Weights of a small GPT-style language model, trained from scratch on English Wikipedia: MLP 2048 SwiGLU.
Each number is 500 + 50 x the weight over its row's rms, rounded and kept within 0 to 999. Layers, rows and columns count from 0. Numbers have three digits each. The size before them is the row's rms in percent of the matrix's.

# gate: layer 5 MLP gate, 2048x512, rms 0.0377, rows 946-980, columns 128-255
# up: layer 5 MLP up, 2048x512, rms 0.0377, rows 946-980, columns 128-255
# down: layer 5 MLP down (transposed), 2048x512, rms 0.0377, rows 946-980, columns 128-255
gate946 095:490476591420548489580506463453510490525544454475432533482458468488557509416523471492463471469495512428486364506477486492511587536509455347570526470532531479540481494456625446507420499511440566517502522640479495484542481373530465456427568515477488404535489563548597445464478448608485485459451461494554418511510500521505415571455494524591445423467576458493517435487556535516515383531503
up946 098:466549497508571470493408426573443493534516557505523497403569421504537549585507556545413482552521555478541522489562442466557508503521503494406421509525539469451473492405544553516524497514475464421497588600503494490482534525488441575540438459450452451502571476567537510514527520561492499563436455499514477531520467501473575481426599553540497585602391549486401456461470513476430466514532
down946 096:447521446510548537491608481573415532509559557481493498497432481411417495496477504484563473493481496457509516468514475449466456517458496516443522458485492541532540492484572480510473517504632573486586570527563496502501519475549518606515467593546519550478501537512480524489442517602536491492482551491520458555518594533509507442483514559515460460473491504511461561464495518506516435546612
gate947 095:455455560539476529485476479552500512511528563495463466639371511535476463555492488553522515490545553449518623515510512463576532568544573437464523554469495412508489552521539488492421568495478524462524555578429585521522445456485562545501569548404515438478474488552447556472469512455515486494628527393495486463502435482472468594448516387578524512486510478538511456452484601503537545519563
up947 099:533522460470480451426545517496550608595495505506514487606471493464508440471419606479547537476555435436576511613562527506551479554479484511513492506495528465436471490486422449534488447497628546573619489396558590499548407517456571455467487462559525531467455537484509468509466463505484473538490479501470504464466519498485504504594494581570483575418519502488437531483480491498517431575491
down947 097:568583481416489586453536415553478445515515535550445481539493445545496554476499428535457448449517412529538509467502495511521527399529437477549456493509554527499471440468436449495449514435484487473428510454425443535455452522524438498476515503507441536491445519509495573504500485544401444501571499471455456521455462555532538492564466392503456479442419515497499513609594517450542633535448
gate948 108:539555531567523532477543549499431571453535469497523487513429574507545597515489472526496487444477448503636577518464467545499491504512451513421513555451428549466505520510489473504473478525496490452570526503560473465457483515510472544534565500505565623481584512579612486471531452451588505486484432526527555490479489491483476417443629489395547505506510461522505442493448521470507487373437
up948 110:547471496464550476454489422564503448429557459568421460447469474537493502548527533546439561599574484512412464586469426516515492496599455464477493469573477528555494499497494418477411497542456538511548474447467531521459502433462511424556510511542504437496509519535489490521452464591491433440464456445470466526514482562459534469507493489572433431424479457486466595516498420422445472517535
down948 106:435516472409468493478515475450484547500541489462460491527537456480441568537463525442461522522571533508467350489502527424537572559511473483518502524608540602535505459485503494479484429466505487526456484464481565563465472482503435513496480615533431475509420478578487536493503476526502483519508494493431553494629503578510534572440524491467440480508491485482547552485470408497571553544467
gate949 098:461522548446463521526515545540616551497438618524618504541518459528564429491402475523499617459513433415513553516492456463563490549534523624448534527525531430622384499436500521567570506501497487530533479484393568493603546533525473454595538446564513485550422571401464570435490534634565485523490513469488495486432482502481547451528615456517464505448537529418486498546602608442588532568544
up949 094:474520453479507477563420544552517508500479534454561445498501462454584403551477471495571628561435515444416515545535497446513484438461524454528455508428521563508362455490498489550525499466521498627501600497495518389511423498426489557542545431526503465516521480527424539503483540552492486538540488442440503469488527421539513509494565493404602532476584526549522606459517634455396547467447
down949 101:495564512481547531547506414455459457480527551481542356506517611542576440605551493525555348560570523472495510492475561492503549507524522460547491470547435548496469504477561515421422449501489525445492440619533561455540469482521419487381461513529547548537475500515525412541549482413522416435494481424474538509444523514399537491516534424498532438496459502561490584600456557480461492557413
gate950 098:501422470471557490508556613562497492510436488523554515476501543422548469555511416525496529604473539473547559539536391549446524515596453469559487557496488582561480489438425550520599485536514536497432420604464501423525426426531546560471462497470475584581443612379497521435477568527545433528462384530556366610446465492488513531530459526555520461587512472593500543477598537546382491482529
up950 096:466477470541452528566525423448516537521455478476441522516487479444423576523464586490545455484490503416523506486548562546562599475581468499463499454508496540467416514412486595482582447558563427392515498571472447397499544541553393478461550551437562436544530540424507472527523443605475476507546535523524454437485546536506506547534484455472494486443465449558497511538527473574474539505513
down950 100:541542538456497601539491595508491466493573497382544438510520460524477483442548466500473509517498478520494518420568533464483570407527482560475647542544456394551435529540540511405441510469550483442422372482496503473415477488427526419481508468566593507540516393495553531515543549474479517450438506513508481492406502431604598557482397511511586529459632497501514548455518472434505491475481
gate951 103:500491495479414542491511469543415601548574500496495590538533545491490522533586516420593479557468551521442551490492545499439534444421454492565515445556557569536543495601512548449527514513490538519518426406527466660484500593522516445445469496457428484569505625488570512506490565522448423454441481515530522451508465563572498504484558549589440551557467522517521618450482552508461462525535
up951 098:562456487483509470544410489422569491543487484520545477456478517555523504467503382516515446471594475426475558552483485491511559512543465478514524536420506474506487446423499449496538448566530490532543525535434481503465462576500480613445472461499433534500498557445418468478517530520453551416467476478349394561537450479445425510536568549454409638440525488564516477478513456480498548389505
down951 099:547496526534577506505492575429496519515490521461584458515450480573532442481451508569505382518525510494474499456540527572509547536469572566422569542447500465466491557454469500463486474461424460514373471487569538441466501512506503502557501519561485558523468512418469513497600434491572623640425600526410488566542440517507531562489537450527392483459460485498493485499530494427523551466535
gate952 099:497567503520544515513575460400520479483495417481483566474354528537459508463530468519508460458480560535472606523472589501467522564564482419568447495455526556526538591535391543406486552437455493481534479505556555534500566492597469452502575607530525544518462473533482551484506556547581458510466477507498499573443463441492431591504417453499403444518493562563527533422526538527452501566555
up952 102:452553534496457556450530385516507426553439489464513502532557601595503498474585520596533553470417486444583487541508474547515544463520549550489586512483513470494453503547410469527505479560402486471541538482512523490558509462520588539537563528563534405467438603489461479534458586461521560460481528472439410484516515509535539504454462485392573499442423497549466494462509480441447541480477
down952 100:481410454485569445520599512488439454494564454539458516435438483436562527440526441526564497422478461361557471523488519538523587471473394521605548490464485548545473458514464491501478551517435467470516531519516476512426598519617617505434507458502537555442616504433521470410579446537568574491452487504569523494590424515483522506513483448522476485462481507492457519487541501563446482456455
gate953 102:476519518521571461492431562485502449460433507394502453418507445415617509558547511493424558547429563459547428484462568503419515569489510497644458506483483568546491463509520628511563456523474544528484477518476514535476482579522467470442504488515576492439480461494483429522508467531405562452437539521560473537488490583454455458535495461566495500554542500467537536497515470518573483523488
up953 098:519574508525600615507473615543526624440512454465479514384542443480509441488498416517420429540523595454517494474373470514477452459509470448563446579482500497508530533461522493546487470480487504596587569461400524429546481499490453524552532545444430440507534423493432508446499571449427533593478543474394472518495527472528488502465517546540565475573455425538499520426478421500498532460549
down953 100:471421543504471490457539535491470474549572487539415523561554449462443488598546479513590532483560557504463448520535601577533572539534518480596375443461504529553435415458533433437513561396487533521504514549479457457492534531618498523455357495501524483489440457464477408596491547529495577584546484518550483576477526506492592485480470559471451496542541470460515471465451513427557459465523
gate954 101:489469598469426492522479536541502526526452458503503510531473487425534536505523427536459519565626516511502447560430488482488515463488425528548390402492486491338570466526512482515536523504421457546455494554455501414512502482464496555501469513468524501477534517460444510547533511534544477623498421492394546514577434491492413523507438506469537462517494544557540463470420498498494466451573
up954 099:479447451527510528525508467413471434490548468472503464471538487519386564633589589495456503482507565418617545489481497452467560529400474508457453504506569591510436569507417474553408575516542633474504520519438517484509520613468502541513440568510423489504543487503524518544520547555461523609448464503508432463605443473441471475515541466572615440498520436520520534578508593451479489496485
down954 097:525511411502541497495473495505505401470560512481548512512525529480542496498463467534551423524567520558426466508468466537517462512447503529536558519482507417563473490389435565532418493446552498538595492530454521477427509451414472505554485475515496480482503523543469558582461443522479344455453483506518599516567444530560526482459494385487448443446483444528455433458499555566342506524435
gate955 104:496527525466489504481442459503474483367463595556376526437419578478466593491460550464360472465448515467513600483473511540473401527581441565512506549514385526437534441504508574435439550501480470530458472564524558471434528431582456500413446518478527566483435539517537523500531467464494450643517520524603459411500505564544504574580502500512463490489460394490454539517558493471490451521542
up955 109:454507540486463496479481553517487514434538555577539569414563602464495532462548520457625492480538537473499448517490494511501488469524515478543500539554524531543504534509549521444505580534472487477398383564536445482500563497461502557536466491467536468485463453575472494466539421436477464595587536402503491457493455611551504540485576533499456494499420453569492445520546516478522471513491
down955 100:373520529547435484514513564516491481489495511543327540520545440520480524503480437489491405550595520567484542547512591437474443538438490452478461525451477493426535527487571542539482520560478543473490504541503432455469609538475469493551634508508450513440510514553485491575547508495548503475526401464475375532525427515454558642479577510504517523502499397504415381506502465436517572511466
gate956 101:483468540473509557492541479443544533466505490536433589514455472473399473489408507532390508457433493455449453521515479478427509486437464524556528552523545397488399526544465452442473590487478482558439512489469492353450540637483509479569566589490453503455473489495617490528531501546486546463509459473465416476554520460458558506517415431451428488510436556420468469547547451469591530617512
up956 100:445513523494556430439427506552459476567498558506493551486553565448552532528433607510398537438457513450495531478472510568526479501546560548436538553529558548453452467486501509476540489411498546590462433567533496468448449468478443567536491539447518488436469475492457562506423523513572440450517500451389527460504533418398439488505506528511586525504547551517515546531560513504516466502476
down956 096:498506485500496486500487402515408496454511544500563527637482511464461472510440496549480391549481565492520499524444605471488540594560492482458525463455438427490454561433460496402505557497511488523551463501543460520553453539466560478514483567529482460467508494475518459459501519490530518442602584501448453505510516475513448560412406442499600450534491480513525551482580524524447492484529
gate957 093:537447480477461526493513498516566560431508546513538500446496483488527591478522428441483432533463443548465503576432515465525409445533513470512562508616566405479516583468524583496537476476545522555490572575409409512414611472499534428500503494418451502437479578449492508497464516551524426522508527480533570497446501561412500531417419518476552525571460607437521561396423540459514557516493
up957 092:459518455551444487525525428443472526448440478490463556499674538568491436462522598595571609553500464508493554466506443499573425613456420445551555515470481519533466460613443500461553657513476561506541486463609432490552455481535557553636528454548468491572500588432526450490545516509513585475526542413388605520521471435503410454496517448492580543522575502524511439441489443536539561483468
down957 094:499507411491478452493488538389413607546405519616570464492503577525447508461520500495566462575467470390459503443509444587524578568537565588457447513526496516469577459476502550509453440403461516541406498470584473519593480503588476543522375465514495508547518528562510483561529441484473514509546553445468507575477482530495511556514564559514536480496585522614576489506402411524528509479556
gate958 099:364477545559452524526475545550433575556449524450545505500421567427520537518437492506461473542453711473554505497487421436528560428464505472432526596533464501439452471546410487515545550528451444348602521453503584447466546558603538500469489468507451412586527497497534501640456463439422423511545536455466384523531513544448499458553431494458558487534500423496472496501490422521478498505478
up958 096:488428443444498428473495394392498495512465464521530527486451546461395507478542463508580596490514425581476487503549483496601587450537475438505476543399427559502466479548476442525558493583509584501515497502504580592533498565545424460440468602529486506527529487506502490606571539515565427570509569493522508490523520461468531453548440542578471534556556455482579491574516600480546544488497
down958 094:583457513513443571505454503589494636428642442548570550532492629449454539447461491433531555464457507569526411511511490498478524551452539485394501509545454515384483495559466535501499469514549466516448382424577484461539499601508459512481511557540498557553540487552446499450547576580483582408555485521513478421526522468450438472537503494616587521451447634552419526528573483540518565490495
gate959 099:421442560499404573480504489555493467479547507540558437563526463581459445436478440501524479442432473491504477425500402535536566570447520466519526502459644599474540491518446472541444576489466551456430590509631452504491473497402549552490482462465487483515480471500565545565485474488458591460440479453570483447518505481493499450483506531543519476502470499426453612429487493481584481511527
up959 096:622420524489506529579518446413492439478476505514484460519471506542576421519576477506488482536406544491485393534461527491555359541564526494511503516569527459626544555461505516538504535512435425498432457489424442459567539512548575412425598446475409530429537458543522497459531509473486523400508466587463439485579509548413447471438532414455507464525418449415471476557411574517527553457534
down959 096:467448555481481543476424486499515446405521422497462535476594598593438461536489448505530460415485543601395543590519462500514580442441489506544449504452541491477548498538479494504501522511496506528497500555543484455599528596472496489457490457436563466528449346459492469556542491525572611490474520461587513547509504452543468497534510554506477496572475558507588552463540468507589500561428
gate960 094:451482487536508493488449535529607448453403525450549447522477540434538529648511538507449490543593580477540535441462436443403476489556494463528493461411604518487493512451508473569441448527491488477562454505435510474488498398555578404503439478437553526532429507607444534570477535512464457515404452511456580495555576444556514576508531586479499467431559466502544533443464458592501550497434
up960 097:457421560443568515431519608471555510418583467501532566466465508563540468498638531420479524479488460544505515526523390488458509490548512550546476564550503478495558512513481544540583606563600536595462496489522491534485539454503497467485396467442573459479483420491507463499403495576586514470531467564507497481402448475576458453521521500506441521534534571574537491535429386497498460473559
down960 085:463609551480435533537484456545536490508560429552431480461561464469560453525452468477449485533434447585477436576539518532483496522519556446528496440452444517472551424459479503519348504548529457543406463562461458413530442468435595547500534452534521580378447492527506473539554511408469511531533526459536502464455483539496521530450462450550511537523536466532352510559460538520530586531433
gate961 096:494422484514500479384436467425509461437533555511413497489473491548547535538509527596514430530526546513502557521559463443350632463482502530508576441441584516522600563465492487482502521557549458547458494534541380488526514576439595517568567439435556520434549497558531621538521471439549453585484485517476426507512550588467549482491468422366596474426488594495497472523426474570526469451416
up961 094:615476520525563464459544548471545563513529363403584523533537504527448610525511454511529579461500447545412456529480513531571434421554543514431382479443478467464482475570444454540479539432508515470508580468576469558427541433516539500462491438520531568483476465492499545437479488503529515516496363529435509512516489530533499536473490545540504484523546387538474454541481491476449402529561
down961 102:439540566446417426474407610495513479544447467506458556440533527494514518556544497510447575496426431415467448501490547521494439475510514502510459532420506435511516394476485519450620585466451433565485537506484446522491585477551465558509506551547471502511498467517519557490544470462425562527546576538542516508543483513451503507587504568400494421601546502432463551501554452454584502522578
gate962 114:545564530492486463403566598478512527443532549555519462432523489481414607467526574542596526562456457508542453427498445544478439500408456466560536530546458444664531531567477546435494477474632375455583584543539511409551372451538504524568430503513476488384468544465582424443474451368543460498491449463487460454549528501532491491502426415475447432433505563462545492440500502455440547547570
up962 115:564513604544473484387452543500546514419545494528458443538499521440355629518506520480480608503460509448502544531490411474546464522391429485477524454478486448522539467521409583452530497466560454390555504502482508470498431489514496539534434462574585528418454508469523476524463368450456413485486461480618453500521481498521520522546455487575480378489477507534508530607473473500489569543574
down962 127:535568515543455521453478522576569524518522516489428473491498467552384532562510530484400596568560462538528524496535497539534470478472555479477532575506371564533513479505489562540456428434546457437491532564425508460432499510600535612472424468544466391393440567511546471479490449492443462512509522484553467504486487574555556547455469505518464550442465588535545472494500474480460553532593
gate963 092:485494458489556493514554538559509464457504451513444545472441490532479554518530518559384478541455613511573475562540547564542428507445498549474475464479424528439475512432541503515515524450493419525444472451542629498437396521505463509515468612560533497482506494482500522530469539511499451476453469418484526480423516489496449559532498446507515441433533454470619531488453582532440519593601
up963 099:541498495476489470466528433512537627491429573563533472532492547483514555547527635404559520542447525493517507539451421551472487522449541472554520471499563415525627485538492416561563504405457453446431451457498450505458528568588496444481521520555432528445529537513498520480524418494435427489490499450458541463438532475438541439515460577486489432441479406467464481422573448498478482620474
down963 090:551610486475543421532485439580538484457530486537467435501517390491585461413457469490472437518488483438566520518391503491509527481665375398456476430476401562408503575478448491554474517459500553512519565494542485551452364503515469496560483465557442471527461485482536539449470487498535511610468457599617569522557473496493464556545550497461533494520458556470506498484467569537461533454537
gate964 101:473555452586506488458542529474516417525618536443501494484501544517620474522621555483504582557427555576506501440570419541568464446506458463448424525534501491423542395603607480559468494481532506458509565476440494514503527521525456479499557455471440464433480426520560421449543464420520447450470424521429465641343531570471503456400572543464584456486441482522497510548563480484509518492473
up964 102:468488488466459510422490507477522589528474547510581385522501526491487420516450518428484545435492454545516406550497463525505549382533441601550575515492449478478568480447410618462469530504476516528477529482407465469451473511476450615529539459604489579499561520554547491541442508470499578485509446528466590501519526569517537483528503534459467584443589544512498544465600531399490451480498
down964 094:528439540429549524510506474435489505573453489527561579571467535533466485484491464486536465496513511561528561504458532446495440595542524522465469530536599578518541628491529461431488480519368543598446650541531450520540485523457496448539475476517527466433466452470525540497448419529586501469511538452524514411576420455578504514483464499504541482440554505504511570508454419546490460485503
gate965 100:487513588440455594520453436421495600576508491622517573421576514529401535479479502572508572501545496395621428596452518509523529524616487525467442510535555569515551423470539531527536462464473371492461516479466463403445472461567409454480517568490497463524584524541506552513501524526495491593490561527572462585507513532475510491489545508459396491474525572418474516468531479554493557491445
up965 094:487509519462430520569532546438592510569511571528502579583517551504494486510501515423486559588511435476521498572415455478468518561607563519614384499518513470491548506462581595603557512533568466473435556570502456454398503458482512498417559484586515525487389447466549434578566493603466564548517546488579527555476492534476502481453515575529439580516500603502581438480507526490504494451429
down965 103:499558483611500495505477437476545476396501520459493485521490598508507506503506478484526460499533513477496589518496415545529520579449574526494490548483492492413438589491568528519577440560476564469408582503604490577464544460416593501420532440522446511548481490416531587545523369438462591503619554566519520477569515465491438493540429503473461531483467470544426403505518454498446504551488
gate966 103:453479481435464583450502451515412456477514584490566565495529454547502494545564635460436535460508583533531502622505497536463520551425468463485532557506484421467542454526483535498519495421508532514549424493559520468488478510463532512559457543489548507495450518521461582553557463456476428517514450533402546479453505536548558532470521423526559433567507521484536545538479526506471508383499
up966 101:531492456495525526562515438536546512490551460458437459555491482534433462496425539527437597453531578568529460542559512517524442467471514516564460534469578516557504475592413527479533474477549389529500537480378506382455570497489584525512479480494528619448469422467512518480502471496503436517549489539596533492464468437488541527517457410508522442454444509511510481490494527358448497483470
down966 102:570540474533405553539605508510534511512505599582393528550513487453427446525516474491478568480562542468391470579479520557575463507413593455573472493512456612446478508532494463537596514484508494397467505528466518447547438511517533503503530474565437435504456463420529416421610477488496484547560454587595616480448465513493499666525494444470545503508493504542496455421441383475378407494483
gate967 094:435544526555538467567556519457381478473430581542500494557531527489501524483563570486456562441485517493473565504421509504509559519578519521518528593517495536473553538428546608452533428570575508531500413534544506459520461515621506500513475463567421452466488436531458483466579514474456419493471503454502514442515524470474547586390484453461543528533527534479452463491503495500526465445517
up967 096:416460505537466572473458549444551447412473495435462485533484506449542563494572441513469380474541477525575474392450468463498492482626507475503506528437480513557542524424462444513559424488588550573460539482386526500519518472551550535537536461527446488531488511583517493484465461488538584525459455540494575556485466519482481414436544520519509478492469469560462548482597506398461442544460
down967 098:391501455452497458426507482411428513537482491525476475503541454539442509536479502526538506442397533399529418489507452428532532534484488477506561505419581510555514474473548538526494562542462467524393518508497520533472549454501502446481503557491497487480519517531472463424592445566516488468478476507460521482426483435507491557521394463579538532545505617472516502528454471572501518542618
gate968 092:539551504431383551541528499535469477498384508394456478522538460478460544518465455416491443516495520543514494501515563505555441452450533486528495509513528478422498482507535490442613481512469579476435637480472464459445494499442550486452571532569499543602433528564422511529425373510437565408436597509410487508433527483620567466473498487569446497533391511568400523487451519459491541489562
up968 096:495438561492482518603504451489530556539475563507511451462476462529500493461504553439492546432576548564435401563514520516538499569544510441430500472472470529545509497570527472512490557455489559556457607451554466461402513536462525600559453475553546560493496515553453540522414457495552486480595355446552603527437418522533450480509469584504401482494503525560469442460495531380418505510565
down968 093:541439459521536536486563413538479455425445568500487521589495531526435490462438550436478490480568430586476395475535526523519465525518488510540527444567558529531477561424462545540503522436564405459532577497551466519571438531428555515491567518524582523488544551487434525512547545545529494509537503470416546578526538513538493504440538522512553647554505484533488524503499501575479524516438
gate969 095:489475473555486514507574432507573536470472445389480544499419525597489475510457519485529470542482474521407510484515497465519457500489454527509516490506469472529484424471569498599460496595534442474458453498593543532518542489499469496476440474495414644560563502522473486516474561559488486528532502413544500426457612609564468600579523561464424451436474559422552544584491556606540498540575
up969 098:466545483462537478437592445539537441500558475515512549508477535579510459381416397565480576489517483458481437530521493406512508589544491582480568522495533603477509460474603519488446460436490478494564474462499489434540545573473563437479543509542440466530589449501492474485545493429493561528551502454549531469454531548486556549545469534568517463561464510450507516567549561552508489509487
down969 097:521524471559489482545418572445453490509543574470519438479442482534438537542540554517472420506468530552505538521477515566598473506489482477457498505581418437491418417447489476428458549579598410535535482479538497489470452481560511527456504389554528554503486543575421513430441489527553499474570482409613495473490535579501553490575585525475467505475541551519523521593555475556502473562522
gate970 097:591525495454494523454520509538468507476449467439475529524510475480546488530526548562494464515540531429493439526518552515404484490486437445603505570531535480522476455571561438522480624492440522436495544495605482476489520558410583585485519472476498517502496633455455494586505443490462462545420458592355551511567547487441537509476593543506488579592460445584466536468474449459591610584463
up970 099:497581539545513521420537498486466487492430500540616529474416572524428497524476428492441426569484527487510568517575453544418474524492521500505385459446583514419413497552591512484521399472583530460480512462546504459491451456504421515481439510483409547523438487401459503439473508523416513520476530509541545475533476467518492533524477403493494442547507545467508508380449454452485516502533
down970 100:450495482659608543472520522557430566516462440584576461495506445544425531469482583528500494457514467544515504509508507505567534573543554507465515420517525480461497467618515499481527507537481470498468565536449436598463403428530464569507608454530472478589540465545486617378400537564415451591485487454497500445505500565500461499443495467549522528473491612500441475444569489470468523566481
gate971 099:540492511547464481552476465558446437424435438487406454550572477449529615410438464425463437554563529493471470480523615593484583589538516547522484538499457530444457471472494482526453533433572485533434442522445448450508535501488530522520515524440511441463513411481541621423523472447386426455423438591536503418495491480475542490516498439470534482457570575511432396546509519509408481420513
up971 095:584532601506499535515460434546486422559538402607594425528616615571513373496540429542420468446478497475463554458523551570471504548469447464471470606440413388521530511477492455526438481450501540409562378491432573393518505576553492468488505499548429493551603480528545457537537508486476495506576525454455440532555537572430529451503530473499395441505508509452416476522477508461587428512432
down971 099:484463518567557524546501568500492453563433516498562554453491434508545446533524500582456568513429508525566524419505347560563462505479532593524564448572472430525487590582531554429503475586551567421497530474466541397571470425493460431504450442517525518469424468463581539443542483566485549525435534596462420468515483476554477467458416435499554453491509500451539576472466563437528610521429
gate972 095:419524454417370543509578397523574553502512520511386528503469576527493495454489566618447553518525405654521505525413460427510553495454436524520419385495438493523539417493543467652458485521599519531445481546445578581462484589472575515439532458515436494530481461558557506588507464565499471510483500603553557448506451558525434545454576446535553476471413548495527476525478545414417591509528
up972 091:476562503470473533527507503470493455450493511484503520441575468454471508424463502484468487495464447545463527538468529387493514477448509458486555464466471407523583415510522573503516488443482413580476455584483551457445455494538539538619535443548583468423478502530456605551488408493553526565485489380518512404453537595560572543511522512462528564410348471500525490457544530549497487424446
down972 092:450428532478424511526498451462479557519521515541471467588562573609490508432463422517438524560549454534480455470413485520562502528526506529462372513435479481523465520463445520524510551538596525564490466552478544536491533535471548471392581565461492461491492562497496456532582431480455453459492530479486474433415436439493483548470499458457618392588571525501529561517580447491447612473554
gate973 112:526475495474416460366452471471504557620559499558612536407493422435551523500579469452536474508562474510536483546384482525535584525509497501535462470514605550524499465487608488452484468481463492509402450531504452502526481511442504491553559616540500538568485547557460506486546425503562428585538530444542521501490567452501533554522575467454489502482439487522526567552430569529418535517527
up973 115:538435540559579549374593458464503532511574402497438520612617480433501500522518502504445504512483437540504467502453475574521557426477533480582507450565476431433505570505514529556418594509483541561519529574492563429427523581533445448596451549512502487496464528502525461469491503552589494417576551498494591431521492517499489465558456494491531463450476545481516545496526628518516524476432
down973 116:535495543550554477414544432451452534441546525466453596455518451473486581438573497425547551509478522485605454494546479459523506452472571480555480441497556476525453432526544349431527520462490465560492500545389458465464532544554486522541568489463481523566465509531451449506471515510536504492579465528521575448461484444490489524511439494500543547544462524585525510545554562557485410487528
gate974 097:601554510531493524496541432501569451466550512651520540542486497426458554369484512482484511490532435453540465525487424485523510439493460598425470560471569558459526525475499447518507498457597438471507504482545429608540550500456522409464509495602545488575477474509541456538482457573499384546489520469517527453465493473554404483466580479459524460498515426479455472573606467492547526531460
up974 096:465431452605441537415526474541487418521642407515486580536417532508449588475467489570495469553468385552466595501486428465475482526407436431514478498498457487522439440489515598561488478609441535482558519496432437493478606462539513466415480495485533440478458572505420512449595517489461357585516547542521509498504413441506523487459501458443519458424473460493542499545427553524439581540515
down974 102:583498551524542491492519506585450463462558502623536532552463527554481456488533503485412412431465530527590585471546421502458546451523545544557485469500446663562453512491462487470446477516509470592490543430467446559552642486504606474476471472483509530520550518494525450568526506538525497494482488544526536469450504415514475522548540460495503552481434431476424507456476449441598523512420
gate975 092:413458444587541493421444576465555415556490482456453504509463479431468542552477463524535506479619490463554496567473545466504462536503456529477513553568442431469532510494529455526472501523479559524511516599449510512597408425602590479537482546519539471571440535552543545481500489537472557510531451454507480434465545520559574401477476496589524497555460511515514562477429512530492563600481
up975 096:525563380527514506405572569491481435513583441555441514532538495512520565457480408542507583490514449578468530441470546491462539475502366458454495514546514516559505496539551523452511511464508529434436489506532555525501543524505565508500387387383456481613485373428446505489554600544520510556501546477378584532494468587508590358463526475513502505544498588575493509477512518485546528525421
down975 090:465533608543560515496489526438507511549506508513519532535479523584502467467469517455566655588491493497571448484589489523455482516467556485589473480533527489580529464533512547492577595504581434438535449493569489388475463558454522497508440523498460538477517434573486560550515446591536396432526460497511490598615557478474458489535473506551562555503521404469453556500585515463519553507515
gate976 100:469541521533419416497520488592492392452558497448594522539554434437539491423555610394499440449522545494489511498484485506463471474485616516488424569586412573536458548489543501444542492503554400554493528550423432512410496528495550464467511394442541522450585467486518535549559492463453503514433550528454459444475533549468491629535490504534536427429547517526455551517420558489380456522438
up976 096:446498514519494452488387604431455456399486532423434493549446423410558439368416512518427424548518499519451477513443498497476464523489504527473549564459510384554399530558540510482489487395581517527419466521635530480428503471566519582522495480549532552440490503503545523474465461476522431521412538579436573514514560449519414536530536470503494462552503511507450460499543560492519487653418
down976 096:507485470479452459559460486488442527464475453497480496476591547414413513545549521456478441471584574509591427512539450418515440452519575512487393534568459409471460513512488505468541491514527409528573509486461503484469480468590538498528505493485515506571536498438532555455597519497484531554454421518421453545441557555423503571524502481423604397518534529488522471481388522465468473585563
gate977 098:545430476482496594538482463572379460440510478447490581562447507611480487493478519492513460526480469405473461517535561461523479544477564480530530472511538481449531397567450454470483500432551484490500538415506420430535461466505551485490558496498592489487360579485530446589471495521512554516472461430568457483530496525477530501537431592538492442446487491451519563546461607513455527503454
up977 099:510511499545497466474514588535473441534540535432527525504544516447486500472514452405450430439434544501504490558429508486532429369536498586460443553486478482565417483491400491457574513451630426488510477438444525468614509636498516509524503484456458460449453538533441427535474519516491529515526468584509434418473481470451495570463518508563508505548443473562516556458397516506520468528477
down977 093:441566567486412609514458453471475462505556432613517498527471464530528639452509488509541500541555522509390515520477466552494534487494558435451478507512535496539522525437537417532510466495458525442518496558531553420529459507471470488569506531499368478578534569478579552559462567502471509503500411494399508449500435484458517460464563495461519565510477543519418534466601483415546455462556
gate978 097:562479605458534473410431538502558479542488579486482481455556483572505553535510472520430483515532503471589552449458439539575529578474516482549401555489529542440460428550459586435454508475519480502502532599556575517641519441443442564553516418518563443587515449548545471435528490567494529568517353543532486388573552507485595522592482595588489536535392434493555506455573507462414473543493
up978 094:566468521423498466522543532454547549385466481518513603474516470500513484459445546462536492492506494519482506641501500454507552465513511487535445542442544553457562497483490517475498496514495470611435552501339529488468520560475495355469526471507559478495432460573613504560504533557530483542553521551521507483444547504516538391570477585507534477505547536498486477514539468504416596555533
down978 093:510583500575405508476552497516442523558444552519541473486485490422456535566543509529476469482546536588582531490442472543562392563504599490453542552541484475448506528582506451364426445458517404544547500464610439517528389449553414515548509565397482420542545485529444538483576544535547543586478496452552536463507509527514556534467474453567470494473448527454476522463497537513493435477527
gate979 095:517544564581446508514507559515572472499512434469485500497483473437559627584523534464560488470525476454548374456495465513559490527553514527459516503581448518500477468521498493460509422507462414492514552584444528511558379513558531587564531495496475522452526445486453574443421476544521476424479501542461453507460534492545509476512406536467537529424520588548539388509468458449486409450410
up979 095:486434478407421493487578550499471543434458482516495551468557541456518503632510527467401450350468595490520452591530454608395411527537500522540508456477555522491543589420444432445466571530581527393587492455440528372524534510508449462510571488562611489531542502546486525435511453435485433473472577472573504470513518438499503465427545454477505578499533531442513617543511521540482543548492
down979 093:554470516545466479500463517508503527486535571575410486417529465391500587490547473506549501598560471472515443411417560527572514571488449435532494540547481574459464441524459529509558483455510492531494423491605387570481468410505477481447479484510462456515507539561479533505460422461485504428511544482506521383575479492436520528561464536467584493478521491496472487449500574539545433517681
gate980 106:461500644471510484474594521508502546535526446491485525562425458490447529605577513450493487563491500515417528453536461544490436527503480461466548512464524521541546519555562544469550463475596506506489413467453478387520445452512439526577580558467509517521567553506480506445594551494534463590524491471433500439459553499533534447384471497478451488544468508630439570507482470530448459369417
up980 114:368511455440467540454466613509490511456454463480587390488502418537572528516484520467492435341464554573483532520505492546527530474438426531523481527459447481432495584493548482447481560494470531488472485522499444536477533541453481503537471507431517510419414537447591578482527451476445447488548412458549465533576509590493438462539556551465451464578532535483518518424446517440603498476612
down980 104:571576553539517512509517493506546520480460432509480558519490431526420502563446409499456485581505508547493521473552490484524550532509501443474521455488536468531528405498491483464438506440498494675532545591446552530489431449550558501542399482479508535606521582523548547536533492472584426495553537483512553467454442501596519560438448516544429532461532469483537547464402492541553460433464